{"hidden_size": 128, "num_attention_heads": 4, "head_dim": 32, "norm_place": "pre", "tie_word_embeddings": true, "init": "normal", "lr_head": 0.0078, "max_grad_norm": 0.5, "final_lr_fraction": 0.0, "batch_tokens": 16384, "max_seq_len": 512, "doc_mask": true, "train_tokens": 136500000, "dataset": "wikipedia_en"}
Each number is 500 + 40 x the weight over the matrix's rms, rounded and kept within 0 to 999. Layers, rows and columns count from 0. Numbers have three digits each.

# layer 9 MLP up, 512x128, rms 0.102, rows 153-207, columns 0-127
547411450566516534538496478470514527455429526515546403454500470528523445412475478517555425513513480484465475514539440477435571463505440458474476483503511503488474458540471486544521509526503457477523463500422485555527592490445549487462510557418476552452477493481469545517454494601459538496467462531482500463511482481504420490445546494489424442531508479459511517511474505508371534452453
578552472426523483542416517494478554479472511494496498447456533532547476492434518513482415548473441470421471605486497511458490523475490457546482464543443493512473539533494545568433454490502519552510541481506518478446516490460604450542467469491455524467471513484519516452467479523405561489451569495487451576559503487497464513574508526537446436535430470535493555566479539512531519496527
491472448443506512495485501485494469495461557529519455518421487496438459455510475401486513490507417529436457477517494469530506559413520520564489437482529455503526463531519546521518507443486496541519479527446480531462501493505485514528526432463479428502467520527508505530594466448513534519465487492448538502465560603527552412517463457435404521533528486543544512444529510563418461526549
521543564536476491546570487489484560513462501502519493454445445524447525556501508465499476487505545585493561425487499507547461502544577513535555450500501572486438459503474554573442527477491495510471433564550443534480512507520547482495520513526499460458478446550526501462519473468491476496442466498497526476508509457591471531498522434513546557526551551472542481495495443571510530412503
444518507505449480485501509446509498522531494521540475517468487466483487527501543461532498530497509464545543539584401484511530493539521495533460541482494492534546457531471523536566555441500532446498482511519460453405522462466511523501496508432531491544529573544509510599529496498526538469499509529498527614448471559515541527414517497502487513519562486509474479421549473493514449487510
512497541520539561499527505561516489436511533495536524535432507467440590492487547480439529472503547414523485501442490532546493518473514542439491512482479531561475534496475563460446521467550521510485517523502519565404530478478467519399439525427508463509567499559498468445417508506510575530556509506534437569479492414536478516551477460423519535483506546523515401533522533559505467529589
595468482419480532529495519512428521502519485597505533477455568522483444494492516579467485505412528507488507487501431463635465494542530447490478507447467521410514470446534497574477480535526547543476510471571508444524457491498480463475512463455548495451492462529531434482435454512478496521506527526518456519485485478447471485514404501449446504479485545463509545510499544529497456437546
578504485473548439521495487482561555422546473443574555534526511481481516526492511427562497500523437528567503521444464509490540480476491511466501515496514580461439530507491481523550491496476499501557455507512547501586510458500492467559456533478490510491526539501531500537495473509480517460532539514483532526512483487491492557510457486527515501517528484503542528516511496543502560492496
488545435504532534448516485535421495500535518494499438548500537496492470493507482489479524520464464455475457514469542486589477504531473483586486597506495506511466569587504525581528487457450511570518432536445499528459528566514548548476483550431483457509486525510540484493446470504522508544506516548501536486512508454567473493495523478502495452519525447498457577499556519480524434587525
456479456508502557561518490483485572542566531518492508545511571534538535507537497507491434470567466549494559515489453441509540410489393460562533486536553534611504566503477452518536456466475488505575488530537513502485475493609523488448522505440533577433409507500555441506459556480532566486440530574546526530534495542481464442486565491453481482494496497542487517489498444544480486463482
467492561511491492503496484488428522583544496504508484431469507473520472448542465522533522488470470548490481476481425444515497492504491528535577544506546520495471529427508477533450474484446483532506520474520510490543446477456522484494517430488541494518526509565483421464473496506474497547496513480499485561511549428510548526535524530438466533536504466482449499477489533464463521438439
476538536526520539489500497528506528480524516481571430534469430455492450472478517540518517458477502526559509539517502420438527601497481537448553551489578520482502470470534471507541548462504507523578511507478530511487476496463517474542476507475458506544511547447552498519517471471463481536515479490537439479554531466528544481441544463517476465493523512505540546441457511506555503475530
505446450582500493511526456497473568549518512504530472418500524532501413521431519539466397430523494548459532618525468510451507472432440474512395465568559579464454503499411583489502530482486486538509623558488486419527607457587507457505556440457454431449486524468489483488507548553503497483524478532535461505464469504532439503498495540514522462463517499534484515497477447502511459540463
523438509461497418503505503486560499436502530540552437529477512465514487496534556475528516568463544571533478547509501583518534567468471509466457474473509530486528486467504494486528486481450509498440531467556518459497527476474400589464443548460454558536537467448540543457470491601417489498474473526541546493547537527576447477477484447416464534514531493457473507532575460509463496558461
461549494550567481526511522627513500511499539549462478496536466526500614478519533508500486556465541495517534528537515507555499527543440495438517589512464521458464628486556480519526490518500511567523436527493542614489557528510510487460474469494508595506496414441566470476406419565395520515492453463494479507584481567548594551455399472525514497579562503513525491429431537515552434459489
555517509442493594605445523506451480487497452470421497487453516505524502454459474463507502563539433447464519515501491464522459482537558496512550439450462443489492480419458499461520529510470534491525501566515536503498434522462556457450507488474431491495466573477546445465440493471529454472472430486499488525493480437511567485490512467483566526562441457442539440477547528505493456464486
514504488509464385486472510529485531517501485417539510488464595485538459491503468489479507543440509562596540463446457459523479466510511520484520536496606538496559490458500409501505526449532468530554507557478415488460493489525582518493543514524480464475438524582484496471507501507491474533434515432563523544588535448539472526458491424513455512558553530439560384497499463509523508458470
579539565464505507501474503523510511435458485537460474490439463480520496430577537504431481540507470531334474490543488519565566455592468473467495446494514514501535583507532458559515484552502544460396519505443537522477566513458546474585501496515509460388469544487469429541420501456429493527515463484475472496530488495501519502535373484542516521491473471427575577486478498563465479507504
547446605450494439477487532488434475487507495551511515491451534483557433443472526509502609521491502513504480566414448518438556449420446506476483479496556510548486531461594492528548480454545446587496543573491511504451492414477506490489467540516464493460484461561522464444526472475529500533474484397532433417572460491509563520579519521473492471516496583511503516548567525518505515558445
500519480480478574517468510518448463476560438532555500533483495505418515485494543471439527510452531548543478418535420525498485494492470440512492526475521511506485566435530472501524493452480487509509520505547559542568477525467519535497506474479446461539436439509588408468496545525502476510426481585542578517509527486515414506494560524566434464475578486426515484488539497561499438466475
527488530515578471493498486463443562570432574466548542456428484533464490501530577543523473486534414484461445435539524478468495430556464439401505518507557521483532488551531542546398472478470552456506532524515517480531446432494499550407556543538548539541484451520567480461482528526468449539499469479484504590529490485517480524467537496472526470475470485467489555470450453485467524498537
457498509497538458533498498522434486437494513478475494524451498520527472575534535477467558488529511571534495541545526526520502525521544494515469504525484541487445427462462485501464471505449505505484539474473474517530536509463537489553531472518502461531477532562532496525470502564482481519511572468585457522545535539465490519485463495471485501438504511509518506475477472489535523489596
472585510601463500543471511470555504437499544521532486510522507487433550568496564545490583414552516489497512490519502502591473502387554512499554457495522462505478425478524508533478513521531519513532503595452397514424546537545493453508551444499484436438570468532514515506482535496532466455463541471541507451447521528519451499503486495528533557476412511512539489514496485478434479445497
566444526509525466547586520449514539450506445502515494543457509526560567502435491448457510483565439519441525535518519518539493520589521510537511525436431507525462474491569476482463526504562499545526485504463453495495503459537531494495463477551523481512416483546531465475463408445482497501417546442559455527476474553508484503474451514492451460519448493454553486483456470447554420417533
446587528441499469513521492468525517535540374466422495536473374465447520440465497452440468524546547479552512491514485571579456544541534541549430528447527447474501523555466444504438518472496523631462496527532540551452545587395404537468538494395531476492540506508533510513481537543440478515473510519462471525464446508478517525433592453435520511554579493500553493544515496560469375529492
563487451455471413531522515546465479495443480563512495530464452463534437488503483521534496506465486497533516457451453544520537512489442528485496538514539548508546510454490520524523492484501503509502488480579473422533496480501514471463563445525547501435468544548495506524616502487532503508489475489567531458496470529481451497424465472495443487499515535516493462511529508501507521528462
521543528421527508506553402439379533483484510479557479534498445485601538525560518546486528435438520476496422504539536621478485473527528532586525470564389511472447476547490489582525529516551501523446476496471446475436494458498514544438510505483504493451481477480464481460485538447442460537531524526544562523572506425437550467544573442561508428522407451500552538498525486552566534470437
506526557538501499495530508480468495506538540503496509560535540469465511520487561505493504540499493499484475484487527506449536494456554542465519477526509505446510478486476511522578514481465485525544506546488502477502597462500509507517564527519472455434517489547448590488469466477430535516478496395510503507497495451524474424423458551510552571557478439522508482542562459499457498529486
559486476539544525593465535548489461588508480534441480465473457506521433440394498505481473483468498534523465525530431507525513523478554595476504428472538526490494508486460455457470486506499486508514460560541436515458484486487499522590479519480511432547473508472475537485539468495527514473512488537494503556468598478549499545513510506483463487498526485462468513530456552506550529485548
485453502518557471563416612477513494469518488561486477481509485520463558483480490483537448488634523475493517502497477444551583497487548449534477449549483440518533458498563527500481533538469528520513515497381478454490443517530444508501512529522540553473555429503570487564497615624484563437458460502490547458499483543579484464463427449489433395485489503494565525536475457532476434491546
471569507504579457579468509527516548554471576555411434557475458590526490544556527522511478480529516424461384457503468446553567515480491505465462459511439506483519445496521486496502511490516457497528503556531477537452377542522472468537500493472502550575484533574509479434499467539502497529466513457602510514538471506546490453503566497424496432517504412443483463528493456489456518480439
459479556481461503567512424473410516523548462492422527496517536435527469574551538464513495442529530512534512443435459479524470451465532444564522518467468516519534526422539456484490491516457456496462583516472497487483541451513450431544506493488538437451483532523491568500463482543531512477527477464532559477542519509475502468502481521511537510514506480548554421536516480561522525488548
441524496391421571437401423531411549442505414496576468554560537493429555473510494420487477491516489525480467537434407563507456471499528476527502589546546539557497419517515604532494514462494515503551465492489504491426607507564510439510547454496516537533500517525548487466463464555476454469446467470615481514554438438625535510550499410525473559424476498476477458531499484507482548565502
514490396506490471419469537531538483461502478415504424513486489497459512546483522550521535503461516538499497500570504497556521534455525531476497494441538493499494528492506501505455513470484537533465525531571563510467455478464467444557466545580493481505424530531455443479513581532543504540528480462527442579433470458547554500481472513578482546539525434488545519458430522448525483486469
484534509499507476556488395540466510570509504517394475533465523487509509513533464545544525530503553545529487432403496552499462503543464446446532525539404511507463557458429478544526540493500525507538391536572474494516446563579518547418546552495541498537458495517458500515468581516547445521554481528546546464490463449559577387520485492488476394491556427499534477491549489467473474551562
460465515547505491525519597523453509453576493541520436484501562447486484513498580526497502532417537503564559490509423458532510489542513434517441433475494542492489533535484482492447516487506479500470488537558549508501470482484454469467458547464507560495486542482487518444452560529556461505459528505550425552470409478466548522491529581471471484465512524534411458490580523472543489467467
418384523514581476577484556552493481476470492499559525460492477463511485537496513505462494546549500515452541522498485437525522593498511459537502443566543473482440446464477517477488498560487457481500527562494501437422514554506458454501535496550545516456524536498575497492518557442418534512493582505486440526453548488501481519491449446431533521506537471478462451450502496487476538552597
473528519390553545500530549484478555422490493511491558513522509518452540562463519421486492522459601556394525440452412488513509540512482453524463521494511547440509432501466533456507514483478523542477553607545495524506472520467422433478481438484470583494463474484527449530466485533404531496545538524484443548518482527451501459493537521518476519537476523479493466431497575514548564473487
508531469453489519544493493460442487490473477491542398536536465447485482520562534474507451509492491502479531504465453495549515519510540476505533570474444499546465483478479512504451468451498495497603599500428427534490527501485501494442574492467596480535506531452447532455500559532506550490505444515477535507519459400479459471449531554469545346477489459517452491464547490545479540516406
466538525529529478526515485554450478491534485481461495521511548478472459536484502484536477546530456496499449553564492512480560526533453546431471499494539439432598534441495525568575503518479475502495560569498463462513477479508490505544520465514536456465462468590603569529543590457438484511537472441565470494558457537539550523487475471500479453486490528370508458443517472515452486446551
490421532546518480522462512491536560462489449473406527530509504556463544466522513431399495520482443603499492493454546551522542405507456477482447500436532446527529531511454485542479517537542430570486421450559547506492460488527485419487470518512502491408429517567475493474546484490486543458494467503559510548482521456535564481538443444531430463592516532611441496499495524492521468507462
427547498500508525504455519537542518500465487511532464504461514489561570531451559531468509454536559528394500472479519530524458474526537485485486529475464542470530467510437508493421458436523568510540499521501505446469530521468524545496445490468532516483505469479529511490453558468483481522551453522498561497506554501504504538470517497488489533474504490454474426495497411499451560510491
492464465456522586474428619510445521543581523512451528500513608420454524468560506502489642489493444541445537506448458490496526486505496456510520540519574479553492472530517419501501494474424539537478448536506546541470497432525387517507502510499459441450510447495517505460484545487496453524510413560511441491525437451497477549436479515538489566444513467519416510453509484444563493525563
571442459495508527475424516443440470497490481457528522476469535496489532437502476441498568447522467501503457519469503453487531379559442442437583439428543502536474502469487528547389455529509473513449462487560630443436520497500501505536508452500510507541470599496557468463553471505495499489472510505512482546488527585488500488498518547533506602448481527521527483443476466464528459532503
457498497490539484514538475481458542450479505508560546488455472531502555433549476536488513504527528487464527507562465518524539529419504551496543401555486481497526464536523551480483519537408448549577519531493419496423527433441567449497517531504526546499530499448464535502497527488451531517537440469439490505480524459513539483544519487483487471510526506472482518504462457492472524457536
467474507486507459529528602523403499514448491518516514514506493482567451543475536529460468500496472519489460474471447536494487450545500548560516466548496507502454475473515446493588506473511452570536508487516484472443506455482477529436505457539501526513516463535562487548528412547480520488454545452474473514471493497487496516452443471488476445493441547587527492475452508549451520481511
514453455568606481532579524563444542483435473524503439544514443488488514523465525464461411523599508520585485558487435526482525492434507560503440463474497461507550511543556510485447455546564506447538424498466511588434461515494497449475477553499497566487582563493468629539508523532515562505487540474587529535448473540507537469574500430424502491446505514541459475557463540536464487527490
571523501465486530497535506438441474480495500565455511554468539508538524497520508477554497531476442483554609487505539524537475584586515458455537557492495497462517503559438497449446483528513503463524528476439414512480480468429527528515464505472503462472569463516492480488480487508505513514535529533508448535491465472478565498500537480487487506591487506484492444537513517500483427456502
476410490552490486501550556469498488481564471447509501478531501497482483457428530489415495518464407562437580470530482453654496446487494525539414545528524545412487470460465517503522504426493511478518459484552618584517471413585517459551506462472554496508493473421436529466548403520550397442507394503562482559532562507533528491481550512528460571503516441486471461536483526530477493499499
470490488442525536509472567489441482522503557518540486503482528510515430509492586474508512531454477487533473512476502558467474444551497505501517520478467540472476491451504476542489482442560502511510490463495495479552509483484547464562551544498515482501471510518578470522501508528481504460518519496508471496528514466463485516579491482518496544489505501531534501565534494530524528533537
469500473494497496546570446435500490496499526463482501558508462467545568546530455522480462479585504513509544457477495489544514545539535501450510511418506606516494524523441463476590496467519535484578506461520518418522525490513505504454487522498579529451477564489587519491481482459497545471527506494470535500551484439556449541522538501438519526483482424468501505489465464462507597511544
516503515505463534545444546493505518476507479577483444461438445499429515514475504499562541467495496476487554463492469491472533501520519482490504554500501471540481467505548476467525501529534534485546533486455446473497488499570451465561536572490564531499562509445560534513503430530504400546492493521533474516552535482507513442498406485451460503505499497446527559501512465519399537526431
572510448508516467560493540461510567487503425500463576552542489480563482428461558455489461446484537549483527518539487533492523469570526530567522498511448555451538487471540551506492521486473556549522512489590423465534464469538438518481432474480504501505476552524475514531502530515488469496459550461459427444444553473530420486504502502506453519472545568456522516480537487529573506499383
501536458422482456561488471514515479573496433480533475426468483453525412461540498435497481469470475496404453460464517490459498446528484518541516521477493453585500520476480484431474496442502489492537477502512532495497493516474448550457512522475507440515528451474554516461469528514480506518546482537484490530557502388446537572510466504477511487478512481502552469504528511575519501495485
570525520430503538469534497488473487493509534491457587507486445519437503509563530493527512495524468462482456449498460481485545487492524427559438533461513527520573571491423473503496497448530458503465564487446526488483458499534515519494526464526564554516485520499537565542497530445492427510558455447472536495526524478506587487539450537452515527522465471489509507543511519409489426594451
# layer 9 MLP down (transposed), 512x128, rms 0.0243, rows 153-206, columns 0-127
375414524517455478497525523575458528490438483493506452515517445478451489526474528540507519523566495445495502581494495512493502482470545515488419441562514467553501509549598452489508465406502514505499489504445497513530511496508535492566554481461426476497558469485505520462474516496484575574523525546507499600487488447505545547538438491494544553491432482540449568548465579470476567514458
513552564498493491491422496469517486480443514481517520546532459550434483472481465481483491489482480502558505414467518555495481471492472516432497524465499412441531427509507429535535472482511482480572532526418497511471489500490466517484509549549468478518517446511553462452563543401470433522549401475510486505456473556523532443468468445482468496585528565458519507517582465532541500478598
532560458525535441499485482456468468485475489468513500492439517536517525531467586533467497528484498470459592471481522509440525490502569487456464454507470512442501512519503509479540515583480450407504521544493511481520545569454481456463502483538487569527465507499465482463456507469431453495472545529468527498527505497452503541479517426513503538458499518472569516444492508497512488506429
497491528467457447511450483431443502458553524524501596484531516511478490391488537475475485560521443521506487440453461536480480490549473505461494525486473528527546470486484459519482473474518586473391482448557549494484401492523506491465411446496496536502448578490501532499549527486523541462570487554517472457484455497504518426522529536487476524544419500543525547514517520512538503543497
533517547391502497478414437522568468499501442442471539466597463539529441462519505551470482462485545463441423492447551479507507448447454603483492496533515476445506506413478496465487514430457509441380490485537477500491477487487489502453563491523531517518533518494536495452518540513466545576510502512472441405498465500486440505498451506496491542543450502537472514529514519493508483491485
510452507481519576528469523452473421511552558470462452510487456460473462506523467530436510496528511456454415463480523451498494543506428595517527486458539628589535438484536499580548568548541496549502530470477439490524517406522454507413535480465544482513510454502565472542453482497482450533438524484481450482431481434487448488527437531496482530428460519471459416517472529508465558456487
335483453519446583499450431511473471512495481485516493502474472580543527453499446474504459518531535471487527455606525446463392491440561517477519497517445550531464554451558532442521496510481521501560459480559492473528493542495529444521429527521419515460546472448528573527538544532465595454528515500445530513434492493524443462440511555476523469491473541467483495464488466446469484475554
483520474512495595522493490511551426551494522560488461433505561496502522501527515531498497464492525494507542509528512510548425539443445503478520523480492485506563436512519514508512495557465488544562493574514487503439528548529450457541519496452486484464503468524488495517486508528512489552478469554481484490437572510481526506499574531450450463482457455501444487483481445414493496526499
532522507494523472528497478396495465510484434443519483436479594463421538539493463550542465421493530500554561466563450567463525482514515513416571447526517518518548452456461480490516480448535508526496461520458506522432526494547459511555492475566494487509531544438529604513462461462513455531509450460475542455508517573458533503511561493506542501506545539545535507426594476505470446488538
528498549501510533507482534545400446464407517521512473488372539437526512559505537506522541438482522535514496509525590483519518493519561510399531564470462415452465448464477535456469477482515468480484515502493508512554480551460487526468427493476495461478488537509482458511525460461530516537522457480545511529540464439458519507513466530594518462537469582524496527572494473524488456453474
487491493551552452543509477472548461479468485507483517549498419436505471503434554576495540501458506483558523503508476500521545522439495512487502475495527460474559534536481498458487503542473469543466417508491522463445530489516513541471507519481481569482500435518478541522550522453509468462521462526483502500476450575464558518477463523554504450480507512519518571477497508425482481519483
502577490553548556451519528465571434462456436599529421501477543527499477530565502522497478500530500460414522483526537445511510472467510515461407495535491507377515487478515551506466503572450511522548494475502525455504555491451597502501502451549476533523537477479482498464522442478502489498499508447451462543485531498419567491462494491469525482516485400478465538516479480556507524507550
496510462479535497583502491523503452473544529479483472541474465490545580484527521463493515528463404497549501533454509512492474469528565530516533459461492385482576495536477385522454549547527519478539469482509468543477453419565575524545536490490501528581488549488492518485516509391510504530483519533494458448517534507551453498505466432375578477516460546477480510505497517540527560498536
496557455491528505559474463548424486520478551438471464521539523502442480518423487491509539497502459489431423478441502461504484530509477481594382477506483487478457562535518452482436526425554497523483557579465543445514520447458501509554517422489520433446525489502421485538468463520515540533442501537509476512512514472512559474579546497469473540543581529522498462552521551528469495452471
392526493492404472451561504470551428517444503437512463501584502532529630487534501529512505382506456460496515480492518518482446467474397585483468476544588558507534469465547563506515442491538561560554499598576409535460528446476471505477478495575352526554532460531491491445452445557466549466441447453528454421509505516577550544538550482537495496482525421469475593525558494554484497503511
528504500506467572492533474529521475484490456517565394505485525414425561482491505511506478555475526452483503570462504531508489483478490568535490475479465492473473563408503522486422478571514502499499505439463528538537507459475545572489404501543459528547465528504513539536511542495462476440509503459537519486534487541521459560552565527515485531415491449431471479494474469446525509589459
454469548487506479541488473460580477512451526528462453464555479486511531501494512453517427456488447560444538538566530395438422437467456440533533504522482582539500501585478473519454544477565445421452434496521526511460459512452526492487528509566558521484579506574534478523510544422562487591512498496462549479573405528453515435460458464453476556471522593474462473526462506507530501496509
464473520539438479448517477498432565451528436422493479579436453570532580468443425405488486560541466479581485564478594532498516570469559527506550598499571546487516585471440503547473459562487496477486399489504520420467417528427540501504493492502541432473507500575487490552506498477475522472518460514469611475363552494511479399534457542568522476482500492480498534607566433521525440679464
588502443494542516584571455416518469483501536462461478471427450539502507543473449524503486493449492566470487532504518479497542457546509510569558473470485513514505533425462465508515534485509455499509367507525480491550525496574497490475515479537564458474463482508421503469552547513470469518511515555465531507523534481491547490465498535517514539444471526531493554524538530502399508524528
496519496468521516427458499550493501506549571538492516437503441489480453479534516504531576464544505527485524528444552446481552483462469496429549455499487442425501472539448487448448547572527436538458500482504475474440494473540535466547503526505534524456493505506520499522584447428491551554502515504517527457464489535472546439556482444487467540492421549431493556437550554455590517491491
514518448465488461484489467523601458489536499418486525449545519535485536520467472551552419490497491537495552491414495530558517506380432469517453475504467548453501533463482458490512471385539467511500608463502444467546451501450475404570524506491523503473428499458490561521542475474540498520495504533532502540525432550427497521535550549505419491510504487540466506498537448483499608514471
536503481503478463523497554452516466493473484482502455511535461525487548507487554482463489482501568446521495457559498473460489470426488509565521464498492462495552529502484506466530504446481499459525433512502446508540508502526572478474465523504486438530507424487456528516525491473545506460471478552528525492461444530537516494495488517517548495478497492482502458503495535453440470518494
461445486487498412528513484465477475583523511480462473481522471488510395534440525507485540473502433446436502458482466502506506455553524574482502503513464449531431593499464375455437414552562486474407525459548502509591461548464487496496502469537556508506504531519515521479531513502545559581517553490523507544515534460485562477538468556518492492434546508476445452499460462528483504519486
560497430566524508464513539527435546452443543517498440479516482491485471532485573589446451525520498480459444467564480487439419501569504476478507459475568525500516430480524505472455569453484512414558510414434571560557488527452505477480443550476434562508484458536447441515504501539452454517431465518496499488580553448456463488490550469541513516552503500435571509468467506556518512562431
551458532473444506464527560491493514526466467460480437449551512488540496489457436544606507485469550535577496490432453537500528536534529508459564542542498551553456539577475499495465580479495487544397557431666542499484574583461507572478481499441490531456546474519625579482414471434489475491508523505500445545526510486547466534471417489462523490397522562512474504525524478541532411475545
517558494469574549514495479544475567525476574515462520418525493513553510471429521489450497527457467472510495545506477481538480494466503457555447496523506447484466545465478517437476497544531502515516473494488531576504523458538492426544516533501417490469567502466483456497438450538472532460534514501467457472490483478565534518527480538515548469550498573511474558545497529499493457488492
505561474539490456515456480588502480506537520439536455493464457513404561474430495473484508615478488483537592610416441466484472509518448472556444444427534570506549507473525517490480445509511514466535501537576439461466521486536535556552497531514506553494460481546478498491472493488549493525492462466558446460468479580480516561514466485505504517546474486486512496450564423517441452415568
424536518511497535455471489489461492539460490502516525511611524540503449453504398517502488463562411525538440549533507527538502499530447446531460574486485422493467475467541512443501471571518491535424546425486522451546518529557510535527496570511543555514519524441562532532512477513525451539511460524453455473474488499541508508466436513535545493491510472471517520560453464519534529493451
407535533491453427462529474532481469445466522471511437579532517455521535496516520533564440511529473465505524487491524490520509437523516490515442456462536512528487550516492504526460515538451586456480492530517548486491528530499505479475478476484479563464465487512486530508526563464541457548520448515517472481464471438453560529465503524525535524480408491533555503479511484487554459477537
531560452546463473567530489547561499456494482484558495502463558459477471502459476449464543488422482534513496512471448539558542472448529509490566465501493478504495429525553516590530424480400462384535431541580508430470548503459471473558460420585527601509494512539532529488497496536579456546547459479482506576527571468517488531516501510474490537518431565578495496417505494538393538581415
488458505471480485526528504460552518557486553551502455506523535518488563532490545531519500523459443562483506472514428502553572514528533458525514522474493519429467441495474512511559533517476506559463487497562485633483518468561519444500508469491494533524570485412415563492472543495466461460496488533492451495459492462482440533464445524437544570593480522512439452394534548476571545495479
520519500501494453474513583490545520475497475557490494491457529546501555520436484493475540502532466519529453465574496514533509485524433510522544512458505436474517438507504502513463522512528500518468553464503567471621461518561550564512508484556526569471523493498476602494459475478486519423521480447466564491501502597511499500403480529473572527517487538568453497599472437461508545559469
432459488585489625475440481533435647575497466413521603516538522549503494452518458496482545460497472494476489562537513506513437456505522515568454546444600531553429537531507612437465476515499607402497477503597545555556537478545510520490472460474486419523448571404494559504553423491486537439394465525519534568467563463583483550490513401487474529408527516501416460548606552493478444538556
485486495497437509550507523402469456487509522440489570510468537508546518506516486491502480526498498491513532413474474483512468434469483488520518504512456496451527516526512525531589490503546476487511472462447540460470484527510519530499446444499454573504460421566567487527450503499434479487551531456442493461471525453486429551480477513473471438518483566452490438526487554520455523464508
494461483546511531521525482510495506547551488507527537495462474560487476537437452513465536453583380540470519463461425568450491500489490479432526574464611555493511452429506560512510492512517542548482484456430608558532494523454493492480501492531508525484501461445475464464489474438455444533420429541474564391447618492506488460434545528545421554476472487550507485525467433468429571518442
533461573490465440487458449432565501502478516466614562535467497450504464460445477471438567520565414483554444504517529553459502448503454567531528500479459448530513509578498545465540500479528487420455474468483517415458523505480496458498493452493534597555494508532509524488583472470502567469532446535483560509450527458350469504497451494569558460514515440524555549478420467535487470471492
520523501513424463540472513451508508495534482478427554470542508583526496462483519521467460525518520505464480411507527535488516594459542434490501492518474562554472476454444516467461538506513482457520518480485489502609409491471475592555490552524480507557492465506453506506525543535470528443470474479499562449486482531477498512453525546564487531500576493567485547574444509531461541509459
477481515523540454474541498530471443511551500490475525533518493481573395492484546485481514447506402488539544581519623472516474479468468449457568505551540499545540519473531454508536476445533462407439486442531521455487514477500571478609514469487534470538472510479550494455623506374495474484515520515536595423537467585467512448530427513531531507440486508535482495615493476488450458504513
501527500492484481488568497524449462439572467455558496481526450502505572411472504512411575478481492509517518506485525581469470497514558466588506463510525510506529604597454481461546477559455515507529482470525433488595605526534514446518489479455415450486469503545511509605512460433467591535514535518520504496479441509496536515431497501566514454483516505517500544570518493451482415543552
535538498435465523509518536496476484495486464476573557547553605387490504528539489466512440473460527510524508507439527492457490457491435434566419481487511506490506504551470486454528470437490487565505533446558514516451446541482562482507537502575508520573504490541497449471530460499536497558589607518409450533533473449513495456504410496470548543537434532562479494575467529408534472472521
462447498525518455483527512446528526573479469527573485574418489541443466567508450448538450518551465468411468572462522505549479535524518429440602463527544457513456562444473544538540503413491530459545432449470430485523382487485473534475468498545522515565458474513462479527464532505469481496576605458482470476491592477510502529439522496486532423385406438567477561532570480530511533485429
473494447530502476509533541448472476507449507589474528529515465467528465463478552411493436447486434517515460476496446482471527448541495459524483496533494465502461503520528514443552478441490487501468528523538468515504533471500459451520499554490446536558441471464435469483503520471535515485477541482525504488501483487474519520501544555499488464521508473540507563533548577471477501484499
475557431467531528601515451492537502466470492444513494563489444534478532489523436491508442501492543484506478437439551543501520520523554519456482522520446503495548517440484487462438501549498525505519470446485486520571496523517525478488442469487505506517442506436468534554465531517453477567498502528467548448566498535581573410497475487510498434551498524534531627505527535477446548535527
529572579534454511474482463532543556508497428432475489468567406525480602512535509482478485545530544490487461482495517468480467544463500502502472483551484522510538537468486475477499498500506543477537487496497462459584485489514413543532568496530528489472473589507445428454483488538439495517470473528443429479523408485443497473494461538524470484474504568508532556542484559467491545466520
508538499446432486473530449476470503446465516527518540442536469474537427429589464475544495517516505496518486447453527499523441539468473522541532559507511573519500527473502522470522536465480528498419466501538517477520478538560457477467453489563519515495541479545481496462558467458522528472522476541423512423464515517536518499507481498530575415470517466488567556544494522537548448526452
541496456554477539452516474530537511473474499493536443462493461557478531534485503469519544510451567482511532522531536526468505466482526475475453417551497521507506516546519525487474473480565500411493468469489497457514486454489503516472509573497503511503502466526421513491433580532555540518442473531477483448495478498523496501506556541453486478497543541485471473463502447438504465514482
564587559459490529423473476522534417480521584574560512492532507536547518433471494506528551540502497464391424455514523520550453543550525412507580509529459475504532602563500479572539563524567526574483526484580512401461533511484550482510496469451503540518478546508546407475487404387527576542578476530478531555462471527472520551529530548529546526530497475493502464503483437523566508523568
451527443508520535519504507462487534539496527507537470496521454506522449519449468485517503555581563418467442518521494498488560507447491547513507478495493524517504535432577535526554526516472503467514488496534474516506524492601446516535493508483455482532455541524492518503544526498530491517454498458543543549540527607442480454531507489482503456479465486573414577544541496454405563515481
509503520547444508466398512521404485565529539421471409499490480461514442538465505565495489523444626647492479522482472520485517473451400535401492510510481562406472498481459497612533529388529627515534566498541540505584431535494505512596431518486444544570511437499427540525532523530509500500514480442532452467548542510533513482539506506481468411421511499446490468544517521508461597424505
518528447463571523473509496491510457497532471510534570467543512547517549485451483523507583526540524483507560505512516497518553500504518488479516513505558448450548490582511539521464472538430527484496489517509524471477516573494480479498548493510476553468474420503462486475527484518473492479520513497520488461470486532527533490493557499552537487490522475523488518491536499492462475536473
513488503539470561459483468486474436472524494540486481421492488512530517424460474572546501496472476538492490542543528565477493508443443517426547536553492455509484451444472501446438457506477524463487490480501493544514492484484512485534543481550451511525524572531420445470495437421541502512531462385483472550567547482529498512511506493545542566467562467506473488522540584456485477489440
497497460429471475485517488543571554496493471509510466445479519497506473524495416414541428518497496464542456530504545427521475543484518461495456510517485506424542455447533567469414514551452469479489572556547542452547532527472515572509501415543446509516479488490497451508492496563517544517475539520423505450447466521477519529432509509497519520535549533552452451510456469503512522541557
467432484471500588523513517514434511548512430526518471550505516440520456548472486504548437481572487529509499517454529474523523514536522457524517423517491387516473526563507499571521519519546535485405515474444540469462476509542533501513557456523498559529516541476600482468550472479464558523546481480497536446480512416524532460516493477573523558518445542553538494587416550490471508472591
490488528450495518500500519499471485499590509451496471536451526497510593530480518499492499506513531480582477500419484537506518521486483522548535496497498521469520488473479504516557493587475524510506448514478522503508530520524483443535508481451489545467489502526451452462502523486467488429451513483446506448517477520530458524509526476467500476551494495514474479449469509492524491530482